Each number is 200 + 40 x the weight over the matrix's rms, rounded and kept within 0 to 999. Layers, rows and columns count from 0.

# layer 2 MLP up, 768x256, rms 0.148, rows 286-340, columns 64-127
230,121,264,222,229,196,148,210,194,209,196,230,171,139,221,188,172,140,203,227,123,210,214,207,208,139,190,149,200,180,292,246,203,208,153,184,260,228,177,209,221,242,296,162,218,223,181,197,224,216,177,232,171,200,196,245,210,213,177,174,214,214,236,172
211,234,233,232,155,197,149,223,207,256,253,211,167,231,222,130,234,165,185,177,177,218,163,224,140,224,208,215,237,236,222,219,240,235,196,201,184,278,243,200,279,132,116,162,167,207,271,163,234,164,135,324,203,199,256,112,183,188,218,157,232,239,181,106
181,233,165,244,203,148,236,222,214,156,160,179,258,225,157,153,195,191,198,99,188,183,196,253,187,129,181,175,209,200,242,213,190,250,172,160,268,203,137,245,269,201,192,206,182,137,161,224,192,207,226,257,219,156,159,181,237,272,252,137,185,176,169,219
205,191,142,233,135,255,217,204,191,240,288,229,157,103,156,268,177,238,249,141,214,156,171,152,255,170,265,227,259,227,223,198,138,304,234,191,218,286,193,189,254,136,174,147,147,211,199,313,228,172,167,194,176,200,220,176,208,226,235,203,243,199,198,230
215,155,161,164,217,215,201,308,214,252,180,246,208,199,121,224,131,179,234,191,187,257,206,266,96,179,163,173,234,207,236,195,212,194,217,206,182,211,180,210,184,246,246,190,201,174,149,210,203,167,94,232,242,262,128,178,198,217,146,175,135,277,227,183
178,203,228,196,201,201,113,169,234,164,190,177,195,150,234,226,153,214,124,181,179,172,233,213,144,153,175,230,217,262,274,172,124,236,155,228,213,196,165,213,179,239,222,212,268,193,143,280,173,231,219,260,222,239,186,265,191,239,148,189,266,216,119,141
199,190,167,184,255,210,115,183,188,229,236,195,237,205,225,217,221,215,167,164,224,138,160,267,197,205,161,234,216,128,188,216,214,225,247,204,199,210,191,255,190,205,156,143,241,249,225,255,220,228,196,206,170,212,144,134,197,163,186,246,162,188,226,176
280,172,219,218,159,121,211,248,233,191,182,226,243,183,162,212,224,117,195,227,234,205,185,117,260,214,200,219,185,116,180,231,156,147,248,252,302,230,217,222,261,164,98,207,192,148,183,200,194,216,272,228,175,126,245,179,189,157,180,242,248,179,150,270
213,161,253,198,273,279,195,170,164,149,194,223,149,212,144,139,333,266,149,189,206,169,111,206,203,198,173,216,209,218,239,219,224,238,236,243,223,196,251,238,200,132,154,206,242,136,200,191,159,156,173,250,170,205,138,206,226,212,181,222,227,123,207,148
126,215,205,222,261,228,256,245,176,234,211,195,200,134,174,225,196,185,149,210,233,168,185,193,202,203,229,211,218,151,184,188,216,151,185,168,217,293,276,133,123,201,175,115,210,208,201,192,201,221,230,185,213,167,179,149,187,169,234,241,170,210,263,206
179,206,234,242,265,342,170,257,180,135,225,168,204,129,238,241,249,174,254,251,194,182,174,165,213,156,224,141,199,227,210,232,245,235,181,242,243,151,224,202,173,113,173,238,240,177,235,164,122,214,104,248,201,238,184,331,92,212,215,210,183,160,182,184
249,181,168,197,104,158,132,207,231,209,169,191,179,197,214,244,273,196,153,215,156,232,177,195,167,150,184,149,189,223,178,154,265,193,159,137,203,231,236,229,224,193,177,236,207,265,188,180,205,176,203,205,153,206,194,166,215,188,171,205,188,219,228,266
234,238,143,244,217,180,204,193,215,204,189,174,146,178,227,128,155,214,181,160,240,104,213,173,218,195,145,269,163,187,232,168,220,251,222,213,199,219,223,173,241,213,202,183,174,232,212,162,159,206,208,219,275,172,204,204,178,180,163,152,210,164,164,179
250,167,299,182,196,154,216,217,175,212,146,154,270,240,184,202,141,260,163,182,196,198,193,134,185,203,195,239,158,103,221,208,225,213,156,246,247,209,155,238,288,196,247,197,122,248,218,206,249,191,232,164,272,193,210,212,145,283,185,197,149,208,171,136
186,125,201,166,209,221,229,234,246,180,216,108,156,235,200,224,264,253,253,252,218,177,216,170,192,259,161,150,210,235,214,148,165,181,234,223,228,189,205,167,247,173,184,253,265,169,224,143,239,213,223,229,215,212,232,227,143,214,188,210,209,195,151,166
185,151,217,103,174,194,148,198,199,225,170,217,146,206,249,283,239,199,136,144,180,182,218,190,177,200,211,257,194,191,192,195,135,210,237,191,238,160,191,234,163,163,176,236,263,211,135,154,200,153,203,149,169,182,252,185,229,275,162,258,188,208,179,212
203,188,111,195,186,235,194,131,162,201,185,160,257,230,209,199,233,231,146,249,231,157,188,209,163,192,203,245,174,209,205,220,175,189,285,154,231,172,178,160,205,189,186,162,271,222,234,162,214,177,233,219,176,168,243,169,257,200,211,257,179,216,171,211
208,200,251,155,249,166,243,202,278,142,200,240,183,223,190,196,232,144,214,246,194,275,189,187,175,224,157,258,142,188,237,215,202,232,235,240,203,220,207,170,175,183,232,189,222,248,179,243,175,194,144,200,227,190,196,174,138,157,131,185,291,140,181,143
248,161,250,221,181,324,234,153,138,241,198,212,189,153,195,256,210,143,195,193,140,152,189,178,204,191,276,133,227,261,250,222,158,169,107,171,131,244,310,178,84,211,169,123,127,266,184,270,262,270,226,226,203,132,228,197,164,179,218,210,154,177,237,188
273,220,148,139,170,219,232,288,210,220,255,156,213,133,297,226,270,246,122,184,163,177,131,146,206,206,213,213,240,239,245,120,264,204,243,218,259,191,222,242,194,179,207,247,185,208,167,155,155,198,243,184,131,275,274,196,214,172,226,227,163,221,192,154
192,154,220,219,163,232,160,210,221,184,262,168,201,204,159,230,163,225,125,176,202,152,182,149,150,238,207,227,208,175,219,215,145,196,183,243,251,258,225,204,262,237,217,172,180,236,209,273,206,206,182,125,113,192,208,224,183,191,195,196,275,155,209,120
187,180,219,176,244,218,178,246,153,206,215,200,148,197,227,200,220,187,204,164,197,210,169,210,252,274,250,180,214,181,203,154,170,170,148,82,165,216,213,147,259,191,153,226,298,170,179,231,207,237,176,177,207,133,156,230,129,179,229,169,251,203,223,214
192,223,210,135,179,191,141,197,68,275,199,133,183,215,226,197,161,191,235,247,217,128,98,208,214,149,163,200,194,253,159,190,153,222,171,243,185,207,225,215,242,261,206,174,186,279,196,199,283,173,231,218,232,184,234,211,198,217,228,174,191,237,202,188
239,224,190,139,191,162,143,230,170,152,251,186,222,303,116,272,190,185,215,229,171,176,202,240,217,213,196,276,228,196,211,241,143,261,275,192,193,172,235,170,231,212,209,110,206,171,178,120,257,177,170,239,249,310,185,173,155,251,164,183,199,270,255,282
197,188,204,158,191,246,202,271,253,197,237,142,162,264,204,188,173,162,122,155,268,188,181,222,248,193,199,219,170,191,226,203,165,197,216,200,241,73,225,222,156,165,230,205,261,168,280,236,221,192,208,206,142,229,237,177,223,254,216,222,167,211,194,154
231,175,154,250,140,246,222,213,157,162,191,164,154,156,142,253,249,260,205,249,169,246,204,128,195,174,197,292,197,204,231,222,198,270,149,213,171,219,213,201,201,188,154,165,163,225,203,258,205,250,198,212,187,181,182,247,168,195,139,170,220,220,210,181
218,220,188,236,148,221,209,183,223,205,227,185,133,189,135,166,127,130,238,80,142,147,273,169,237,147,225,178,230,235,260,240,223,214,176,242,323,122,190,226,158,218,172,242,234,214,185,182,214,256,113,156,159,187,251,175,201,198,208,215,168,208,198,251
180,242,222,155,197,246,189,195,189,173,140,177,217,230,230,208,217,192,162,169,170,184,202,219,180,291,287,224,231,173,71,196,268,214,207,216,226,206,154,214,233,217,214,110,193,236,193,177,163,234,179,124,202,216,221,223,266,222,189,85,160,189,182,147
263,163,205,197,153,192,159,207,150,127,150,239,174,214,205,161,117,179,160,221,196,211,226,183,171,194,156,247,188,232,185,189,215,179,198,152,157,259,189,236,275,171,184,166,199,195,178,157,124,267,171,213,265,198,206,234,215,227,201,225,131,206,198,222
197,304,213,187,257,206,151,198,94,215,197,213,244,195,241,139,265,169,199,147,216,119,219,163,130,149,271,149,261,192,306,174,249,149,238,265,211,193,189,143,160,191,281,234,129,236,242,130,191,227,193,235,166,267,272,231,165,215,206,211,200,210,248,204
198,187,236,175,153,249,233,156,119,259,231,240,210,248,203,220,230,211,178,197,144,181,150,166,172,160,175,243,212,185,199,150,195,149,149,201,201,207,156,261,226,196,185,164,197,210,202,227,238,257,260,208,172,199,192,147,197,247,166,255,218,170,164,145
181,253,216,237,161,218,262,169,159,148,165,246,303,157,180,215,147,235,222,198,152,166,169,215,258,164,230,170,228,210,227,237,174,228,257,136,119,199,195,139,192,133,259,180,141,201,197,163,186,237,220,175,199,185,219,93,253,258,133,148,197,221,156,186
228,130,246,216,214,109,217,189,155,171,231,213,233,81,178,150,169,255,155,160,230,188,235,285,228,165,198,216,229,226,241,212,209,205,252,235,214,229,133,167,161,238,134,201,216,172,224,216,269,210,234,129,179,232,163,184,219,228,229,203,218,199,200,203
235,194,186,176,262,188,194,239,159,227,200,236,113,212,252,156,227,229,146,221,167,222,211,261,226,253,218,205,269,164,211,219,170,153,175,140,178,239,207,244,147,181,188,190,283,278,248,174,157,150,252,174,159,135,169,220,198,208,192,211,170,218,208,229
177,182,225,143,186,139,237,162,188,226,144,227,266,194,252,177,156,186,178,185,205,145,156,204,239,173,248,286,210,202,179,228,245,147,203,208,195,192,169,229,201,160,272,129,258,94,199,198,202,218,207,167,257,143,272,145,179,238,183,188,150,176,244,192
244,239,142,235,192,242,195,246,130,298,205,174,167,177,262,163,189,155,184,167,168,232,227,257,180,180,227,181,216,198,235,233,215,246,201,159,244,223,235,124,178,111,209,201,254,157,269,153,227,167,283,254,268,312,211,267,189,251,222,225,136,258,176,151
207,225,213,279,296,240,224,205,161,221,141,157,96,207,221,168,210,136,171,164,135,181,200,193,183,256,306,128,197,219,245,225,134,152,99,223,188,224,226,180,227,129,205,179,236,259,188,213,192,210,108,207,254,116,214,197,266,143,184,142,221,233,209,169
144,172,234,202,157,119,203,291,174,253,231,168,256,129,153,171,191,192,163,196,195,167,179,192,219,169,189,257,247,197,149,143,192,228,150,211,224,275,229,237,211,194,204,270,212,218,155,131,179,220,244,256,195,159,98,213,237,189,212,205,216,230,114,188
198,136,285,181,168,170,223,204,165,135,180,140,151,224,215,243,184,114,119,158,179,151,227,152,233,207,167,218,272,282,238,195,241,188,203,131,174,144,258,172,191,229,177,199,204,200,256,120,207,123,140,202,200,161,242,191,119,233,227,136,179,230,259,154
233,280,215,192,195,183,223,96,180,166,182,217,192,217,237,164,212,128,233,210,235,182,202,197,235,148,251,224,229,169,199,244,215,221,185,186,195,273,236,199,192,242,207,229,224,208,206,150,193,167,175,178,203,158,174,313,254,155,264,207,179,208,228,141
209,281,202,223,223,156,212,175,225,249,221,191,249,236,217,212,249,178,218,239,215,148,223,203,194,185,237,158,203,199,256,222,156,182,186,116,239,239,260,178,238,282,270,169,134,187,228,132,216,132,234,186,167,194,167,226,218,209,280,201,155,217,229,169
252,154,154,174,232,210,166,174,215,222,263,227,157,189,174,268,214,193,217,133,176,249,134,232,238,185,250,170,198,185,237,217,159,267,129,273,127,221,265,226,181,220,153,258,202,200,199,203,205,196,173,170,156,146,194,213,241,199,218,113,200,269,195,175
204,236,223,173,203,227,150,188,152,175,225,183,151,204,183,133,174,201,194,226,113,269,193,236,204,249,198,171,133,239,234,166,232,161,232,211,151,143,193,201,209,243,250,204,241,195,238,245,195,164,211,234,216,156,200,211,183,203,161,237,219,183,146,201
210,169,221,157,197,219,225,207,224,226,249,172,271,173,242,177,227,161,251,255,170,154,209,198,273,194,208,241,160,167,188,183,170,212,262,144,157,195,156,192,142,206,251,213,138,232,229,128,231,212,162,214,152,125,139,199,225,206,222,189,181,168,194,189
215,247,179,205,187,162,121,129,156,319,210,189,283,181,279,214,231,150,217,199,197,159,219,209,233,208,252,258,149,256,185,211,204,248,185,184,218,192,233,263,242,105,243,197,218,107,180,248,241,171,213,134,200,122,193,265,202,157,141,132,162,231,160,170
162,183,236,237,248,182,166,229,135,226,124,137,169,182,210,235,150,164,220,171,206,190,234,203,237,179,185,201,211,232,249,156,259,339,204,147,251,210,264,249,171,168,113,178,175,146,202,180,209,199,199,240,209,248,184,225,169,224,189,244,157,182,242,163
199,194,115,235,175,191,199,212,252,294,171,221,248,152,194,205,184,196,195,210,171,188,263,200,147,283,188,242,236,213,181,224,155,283,229,177,251,215,148,171,203,171,238,186,249,218,288,180,178,197,139,208,182,215,220,147,153,204,222,245,281,172,193,184
242,177,150,210,247,185,239,247,236,125,219,162,156,249,215,217,239,186,182,169,186,154,141,189,234,146,268,180,220,296,161,201,252,194,211,276,186,187,183,191,171,214,156,216,199,266,174,190,190,260,163,206,153,237,250,205,189,272,229,221,196,222,233,183
130,240,224,226,88,170,144,193,134,181,220,215,207,195,210,220,214,185,200,315,150,223,119,240,221,182,180,163,203,212,223,181,149,154,205,208,226,210,227,187,221,185,156,155,172,255,214,185,233,215,209,131,199,137,141,231,225,175,239,112,219,219,184,144
188,151,217,188,194,241,146,159,182,164,143,243,227,243,201,188,173,154,114,211,193,184,130,180,202,246,236,164,189,266,220,223,233,237,167,188,225,183,194,210,175,197,157,236,213,221,177,221,217,183,198,204,163,190,137,182,216,162,189,149,254,173,175,177
229,216,170,199,311,138,237,225,174,152,162,179,144,151,256,228,175,169,239,204,227,161,142,235,238,166,238,183,257,184,240,226,204,240,179,118,198,195,202,139,249,278,219,140,159,180,238,234,283,127,245,171,266,237,175,175,242,233,195,214,176,199,206,173
225,225,283,161,233,218,186,237,146,194,174,172,233,227,230,187,169,97,136,147,197,206,250,216,179,163,180,193,246,202,208,181,208,251,215,161,225,196,158,160,227,257,229,226,169,178,237,252,171,278,145,179,140,151,205,220,125,192,293,225,161,111,204,155
133,148,129,306,224,273,184,304,149,188,180,209,206,187,160,178,188,154,233,243,188,308,158,184,215,175,239,246,229,208,201,123,155,162,134,232,285,235,246,185,185,226,180,247,139,229,212,173,200,163,235,217,187,179,201,203,213,274,248,217,239,162,218,101
181,229,154,155,180,148,149,189,283,247,173,182,191,246,154,182,218,178,199,267,203,196,207,193,178,209,233,247,252,221,187,233,205,204,273,271,109,194,294,269,128,159,179,200,181,181,176,225,187,228,176,181,185,187,220,243,230,271,186,196,157,251,217,219
245,240,232,241,238,232,230,249,233,242,162,169,208,151,195,171,156,207,108,193,218,243,219,248,226,212,182,197,207,169,166,231,160,252,310,194,221,186,254,181,216,194,214,151,173,147,231,145,142,198,160,135,222,203,212,216,190,230,112,224,192,148,244,219
# layer 2 MLP down (transposed), 768x256, rms 0.089, rows 286-339, columns 64-127
157,224,304,240,197,231,164,184,173,223,190,215,148,121,206,128,236,338,205,159,172,142,130,217,261,261,199,141,139,187,207,227,161,260,185,178,203,229,274,286,163,214,247,145,156,235,297,212,225,259,146,216,159,247,139,210,193,211,212,186,251,226,290,182
260,216,188,265,177,278,208,236,185,187,208,97,209,193,192,196,198,234,227,122,238,198,173,214,191,164,263,205,259,203,178,156,183,233,209,212,251,204,194,141,223,198,166,270,255,254,211,225,143,153,190,129,247,170,186,197,264,195,176,298,128,229,190,235
120,263,227,172,212,226,203,222,271,207,191,163,208,176,220,238,214,204,159,188,185,289,170,293,255,170,211,129,206,264,248,186,217,97,243,144,133,153,205,249,185,171,161,223,142,216,214,242,185,219,206,242,235,208,180,202,194,221,238,209,192,256,201,246
161,207,225,271,153,269,206,202,218,256,226,172,196,152,151,139,199,141,231,159,216,125,159,238,228,140,315,185,223,170,162,194,195,162,177,234,217,270,216,262,206,266,195,172,149,241,184,211,174,191,196,222,181,208,171,184,193,228,125,217,188,180,248,215
211,196,241,191,199,225,122,213,222,229,187,214,181,125,184,235,178,242,219,252,179,237,210,216,219,226,256,179,278,201,234,235,219,117,249,245,139,201,180,199,234,198,158,219,213,180,181,243,188,180,177,137,227,191,150,186,174,216,225,153,175,157,220,155
133,227,228,228,144,216,231,207,226,216,114,131,187,235,219,174,128,261,206,160,223,224,224,194,218,263,245,268,240,137,226,182,204,175,231,217,174,225,156,238,228,164,284,186,197,221,262,245,161,230,216,207,199,277,268,165,179,187,215,164,169,239,180,184
201,277,206,256,179,165,187,143,177,154,206,244,230,249,242,247,259,218,213,213,172,191,203,232,172,312,239,219,237,225,259,269,220,152,200,205,153,200,200,187,252,216,228,220,264,231,149,253,188,202,139,307,178,182,93,195,153,191,215,221,207,191,156,183
110,205,219,196,193,126,169,327,136,246,197,226,201,150,226,169,273,251,270,229,229,189,244,173,238,192,231,212,277,154,200,200,213,188,183,189,200,155,195,240,174,201,204,163,195,174,147,251,172,141,276,190,220,71,177,176,235,154,137,257,154,249,168,98
304,173,177,250,225,237,241,265,208,104,197,181,199,164,242,153,216,184,225,212,201,204,230,175,179,197,219,209,216,186,195,191,198,178,235,283,200,220,236,225,258,211,252,224,312,109,222,210,273,218,229,224,207,261,239,181,181,214,201,191,167,192,230,190
169,200,288,283,285,173,233,254,205,224,217,224,196,134,150,192,156,230,164,269,203,243,197,223,205,150,231,182,173,146,192,157,212,212,211,227,254,203,164,228,209,292,192,167,251,197,231,242,160,248,161,182,260,115,191,225,204,197,181,231,152,129,246,177
124,147,241,235,217,146,206,186,168,181,193,174,219,215,194,227,233,222,274,209,264,138,195,142,250,172,241,191,192,251,240,180,212,179,225,192,200,199,175,152,206,115,169,227,134,222,165,271,104,184,213,177,198,252,177,163,159,146,204,205,191,226,278,163
131,223,196,257,191,194,245,208,231,172,286,181,191,244,183,167,202,206,159,166,216,222,232,192,187,129,212,140,179,276,251,215,205,191,270,186,223,232,201,155,232,168,206,204,221,237,237,152,133,250,223,207,223,231,177,266,199,247,237,199,184,196,150,190
168,185,188,209,169,189,169,171,250,172,293,144,246,254,137,219,189,226,154,273,120,322,261,244,213,159,144,190,208,233,131,242,224,183,205,178,119,204,218,242,200,233,252,236,196,200,195,273,169,141,192,191,206,210,216,218,239,235,182,302,241,178,194,253
150,164,177,225,189,125,141,152,155,201,171,196,152,198,187,179,222,145,187,121,222,221,188,214,206,219,264,136,177,244,191,214,159,119,136,232,94,179,217,200,192,173,162,254,188,183,157,262,164,171,237,260,237,235,171,266,267,154,199,233,172,162,280,250
225,156,140,207,190,186,242,168,196,244,223,202,204,200,185,210,193,261,186,241,155,226,208,212,229,219,190,134,273,120,217,231,183,214,210,260,161,155,234,220,224,182,217,166,224,207,203,236,180,130,185,153,159,231,239,215,175,184,195,214,188,212,223,228
175,237,234,203,165,249,215,230,166,203,205,141,176,186,180,157,104,165,181,181,223,168,241,210,198,256,200,151,189,189,208,211,229,209,167,167,252,204,161,94,248,258,164,185,149,227,206,221,207,208,209,250,224,208,167,238,139,195,137,216,239,131,247,237
135,220,162,187,180,153,223,223,205,123,147,209,191,192,239,267,185,227,197,122,224,216,224,294,235,227,206,146,222,203,176,261,208,142,177,177,151,223,196,192,169,181,214,157,186,165,208,193,197,140,163,211,224,159,190,177,274,186,112,188,225,235,213,183
73,181,211,189,139,214,218,143,183,216,174,219,178,174,211,200,139,235,171,206,173,140,164,186,167,244,234,215,223,215,253,130,134,195,124,196,148,235,136,107,205,227,186,218,256,172,199,258,192,202,210,196,184,158,175,165,248,239,212,179,165,191,212,226
159,117,185,254,238,236,182,196,258,247,180,128,173,93,210,217,239,193,200,170,143,156,221,190,209,215,164,142,213,273,220,225,168,238,187,208,202,198,196,205,106,135,162,175,148,142,158,216,258,170,172,222,205,211,212,176,220,191,213,217,218,245,219,134
217,226,263,237,171,224,198,202,168,158,237,163,266,243,168,266,183,144,106,189,225,268,185,245,235,245,197,172,232,232,239,174,210,128,200,244,232,159,230,128,108,216,173,223,189,172,144,197,232,179,149,260,201,266,158,148,144,226,210,228,245,202,254,228
247,230,177,253,195,155,211,177,150,212,152,193,242,222,242,160,164,192,230,193,188,202,285,174,221,208,180,170,189,227,194,264,198,119,148,145,200,189,206,191,217,175,214,210,252,203,284,216,192,198,223,265,199,142,201,129,191,190,148,234,245,147,204,260
198,178,232,218,224,140,261,225,200,230,164,177,289,235,196,236,187,213,250,184,155,229,189,188,156,205,218,203,148,146,215,123,249,199,203,199,229,182,127,249,204,229,174,185,186,242,160,206,126,282,153,208,192,123,269,211,200,222,210,215,178,193,177,229
209,158,200,217,190,249,207,176,214,177,221,234,184,193,244,175,199,236,149,198,240,243,219,224,206,232,238,177,203,172,168,217,161,244,175,234,219,245,172,211,224,211,163,201,157,275,160,180,184,198,231,147,227,107,296,136,238,146,204,167,207,178,150,147
175,199,245,227,163,161,258,217,189,124,214,186,300,149,148,215,234,178,186,216,160,170,291,160,145,80,219,140,256,237,187,230,212,153,167,278,168,196,262,170,266,215,166,245,187,218,189,200,208,229,192,189,241,213,271,138,213,177,240,249,148,198,177,229
198,214,262,174,139,170,221,231,217,176,259,218,166,277,218,193,190,239,165,256,212,182,94,125,150,224,159,247,221,193,151,133,230,184,186,195,124,154,223,203,213,268,266,166,183,217,157,193,184,184,196,126,180,210,183,147,205,199,228,187,161,213,231,203
224,280,227,197,214,214,170,168,188,170,222,248,209,261,197,142,115,188,172,199,236,198,233,209,215,96,173,190,224,193,178,191,250,227,177,221,296,208,223,193,230,234,202,160,216,195,198,224,145,182,223,165,193,196,137,131,183,214,189,194,216,240,235,269
203,144,195,142,158,166,206,276,224,261,223,221,161,216,184,181,137,226,166,199,178,236,177,251,185,211,164,190,195,217,198,200,228,160,159,150,205,216,112,229,193,215,189,198,234,184,160,210,169,211,189,136,170,229,168,208,168,184,279,200,270,255,191,249
177,211,191,188,278,166,207,280,248,238,185,237,221,223,135,132,168,161,199,180,234,179,207,155,157,256,215,232,250,226,233,173,151,243,208,181,261,227,265,175,174,186,211,242,225,225,227,252,187,181,102,215,267,192,251,153,259,202,209,231,158,198,225,162
185,213,265,220,203,113,163,201,258,162,190,216,189,225,207,143,173,230,256,227,216,97,198,97,118,209,176,214,241,211,221,149,186,168,229,297,126,228,122,171,147,243,196,210,120,189,118,193,158,208,197,163,268,189,229,223,259,160,153,236,223,253,160,185
200,208,209,172,171,201,198,227,135,211,195,225,227,205,185,205,246,177,273,197,185,178,198,241,191,201,227,227,223,121,252,142,135,141,187,216,233,159,173,193,146,125,136,221,138,139,203,174,259,240,196,219,219,228,148,197,248,271,97,201,147,210,170,240
258,169,200,235,182,200,159,245,174,238,190,201,195,212,218,156,243,198,211,262,210,200,141,258,137,283,113,176,195,264,170,168,183,160,235,214,254,207,154,215,222,189,232,260,214,209,197,155,276,191,195,222,251,186,201,169,208,246,220,266,150,198,129,184
183,214,191,206,228,180,212,255,261,239,155,162,178,159,135,275,343,178,214,247,224,170,228,193,141,176,160,153,201,150,220,221,150,167,231,207,183,153,227,175,187,192,201,183,158,178,218,197,164,196,144,148,241,161,206,236,208,182,221,193,233,159,197,165
182,189,147,206,213,188,182,215,178,184,216,191,242,161,171,198,177,256,198,199,185,239,130,176,209,171,187,201,259,167,151,200,161,192,247,194,232,169,209,251,257,173,218,240,122,182,185,208,185,226,214,208,221,209,167,174,223,199,245,208,162,210,204,233
241,127,232,215,178,226,205,263,124,230,244,208,227,135,289,223,179,204,214,225,182,174,245,219,230,242,226,193,192,164,240,252,213,186,159,208,205,218,191,168,220,176,194,229,200,162,227,233,169,162,203,244,230,184,120,199,167,263,231,204,146,242,181,190
156,233,167,160,219,206,152,248,251,163,295,216,167,232,178,183,222,192,225,256,263,127,235,94,203,269,91,203,257,209,196,181,181,194,180,178,144,170,172,273,165,238,232,258,154,222,205,240,195,230,279,181,200,207,131,249,213,185,210,232,156,129,176,172
225,194,150,175,159,172,217,208,225,147,167,199,223,183,168,193,173,250,181,260,229,257,262,150,213,217,228,175,178,240,201,237,247,191,175,151,157,176,178,190,260,193,218,217,193,183,194,180,211,226,170,198,135,183,244,206,250,183,224,211,194,218,232,165
191,165,250,216,195,228,179,190,169,233,209,307,239,237,181,201,169,199,185,253,206,177,214,232,192,195,187,149,164,270,218,231,165,200,141,125,158,257,227,159,231,161,186,160,278,321,190,223,175,159,184,148,288,194,204,168,143,202,184,203,174,190,268,211
169,145,216,194,125,234,214,189,216,297,158,164,156,209,197,176,174,226,223,200,136,142,188,204,243,239,252,274,112,252,113,168,219,197,195,258,250,194,224,166,165,157,206,184,257,219,223,145,203,206,191,285,254,232,165,235,237,214,195,171,259,137,160,229
150,242,244,206,145,190,217,226,133,195,97,236,202,173,226,225,184,183,200,195,210,173,274,167,227,158,155,244,219,193,170,178,161,196,172,202,173,245,233,225,235,204,245,274,185,273,227,203,187,221,259,117,119,160,177,126,202,168,247,185,216,238,149,193
209,236,183,144,187,214,233,235,197,262,199,206,191,221,190,233,173,230,151,170,192,194,131,238,213,199,202,229,262,213,176,140,180,201,228,227,170,221,223,192,241,182,100,143,175,192,195,174,219,159,159,213,162,108,153,203,175,192,263,234,248,282,170,171
196,172,125,231,150,235,228,247,203,217,185,240,166,198,217,280,130,269,115,208,220,156,160,314,268,99,176,167,190,177,205,113,148,237,104,201,210,208,157,221,227,169,194,197,222,226,158,205,171,184,195,176,224,167,208,132,206,129,212,238,158,201,254,180
174,285,140,220,195,290,188,213,201,185,177,161,226,168,167,188,186,206,185,165,269,200,140,221,167,178,166,282,275,164,238,202,219,192,109,255,232,256,235,259,111,225,201,196,178,205,221,165,217,166,141,112,250,255,272,243,148,166,238,154,200,169,231,166
252,204,178,182,216,194,186,136,112,211,221,176,205,195,182,224,194,254,238,213,127,287,181,240,249,234,126,143,221,215,223,181,162,156,141,187,179,230,155,223,229,188,186,128,226,213,200,289,243,211,260,131,186,220,218,263,226,145,130,283,187,210,178,197
126,86,203,256,147,210,227,269,191,170,139,207,166,235,201,247,162,232,220,165,138,222,201,172,175,230,299,134,247,152,252,211,179,195,316,178,150,162,232,219,159,151,243,220,222,235,229,161,156,192,165,177,205,185,159,187,206,212,198,155,237,174,179,186
120,260,199,196,229,220,139,183,245,212,164,192,202,170,227,212,194,209,250,225,171,224,220,172,240,215,177,217,123,255,227,240,209,167,177,211,194,133,217,217,151,217,165,166,219,147,189,160,205,231,183,244,233,194,217,239,159,165,173,229,188,120,248,223
231,130,220,185,178,144,197,259,156,238,289,159,104,249,213,263,259,219,190,197,157,219,218,215,211,159,237,302,174,225,266,218,229,209,229,142,209,208,190,244,219,105,200,217,259,171,214,256,216,193,191,228,230,212,199,283,176,195,173,217,105,182,211,180
251,202,176,243,232,157,202,222,252,238,249,252,307,212,201,205,253,221,210,214,259,214,216,158,220,279,269,212,174,277,216,167,199,231,163,210,133,225,199,179,201,190,188,178,213,101,195,215,187,213,184,225,266,207,192,238,180,156,233,159,178,187,233,166
229,182,168,188,200,244,169,173,207,134,190,195,234,155,205,225,177,170,187,174,261,232,250,183,128,168,276,152,205,242,283,153,204,217,69,271,208,170,148,217,198,210,185,266,222,186,168,256,202,198,244,219,208,167,154,134,215,161,237,258,173,215,237,124
154,190,245,192,158,270,191,217,155,207,171,145,235,175,210,197,205,198,208,129,238,143,192,192,206,241,136,188,248,214,151,137,215,245,179,260,157,149,207,225,238,193,205,130,277,243,259,198,186,254,234,181,200,291,168,277,221,256,165,265,153,112,220,176
194,209,154,194,218,217,138,222,186,190,137,165,248,203,193,220,241,255,168,171,178,180,140,106,168,247,194,202,172,201,220,200,189,182,210,213,218,216,150,173,219,169,235,152,315,202,177,245,239,182,151,194,174,234,124,160,195,212,218,179,181,167,262,179
203,295,251,130,236,159,211,266,185,220,157,224,214,146,229,181,178,199,267,182,182,192,200,271,120,226,173,226,189,129,211,237,151,211,151,193,193,232,148,114,229,179,206,217,191,139,216,125,137,225,215,251,164,197,200,234,225,187,200,202,181,239,190,185
289,204,238,185,166,168,181,291,210,141,136,178,194,138,197,246,227,234,232,186,111,176,206,158,164,194,211,224,231,180,191,203,189,196,181,207,214,198,164,186,242,225,167,204,285,224,173,233,217,144,209,220,157,146,239,176,221,232,173,178,260,235,263,157
207,229,185,214,213,170,266,255,139,120,228,181,140,226,191,188,199,220,120,187,172,238,158,248,238,225,222,160,147,251,256,151,174,174,178,227,164,204,223,211,223,117,153,157,220,255,184,178,192,193,182,199,252,171,215,191,224,160,255,272,214,237,234,176
163,124,243,191,95,197,260,285,206,193,189,170,291,242,228,192,234,145,187,214,223,236,250,198,196,244,262,188,221,120,219,164,224,170,218,198,186,263,214,298,214,148,96,299,166,183,210,235,164,168,297,227,241,254,208,215,227,248,219,194,234,214,176,163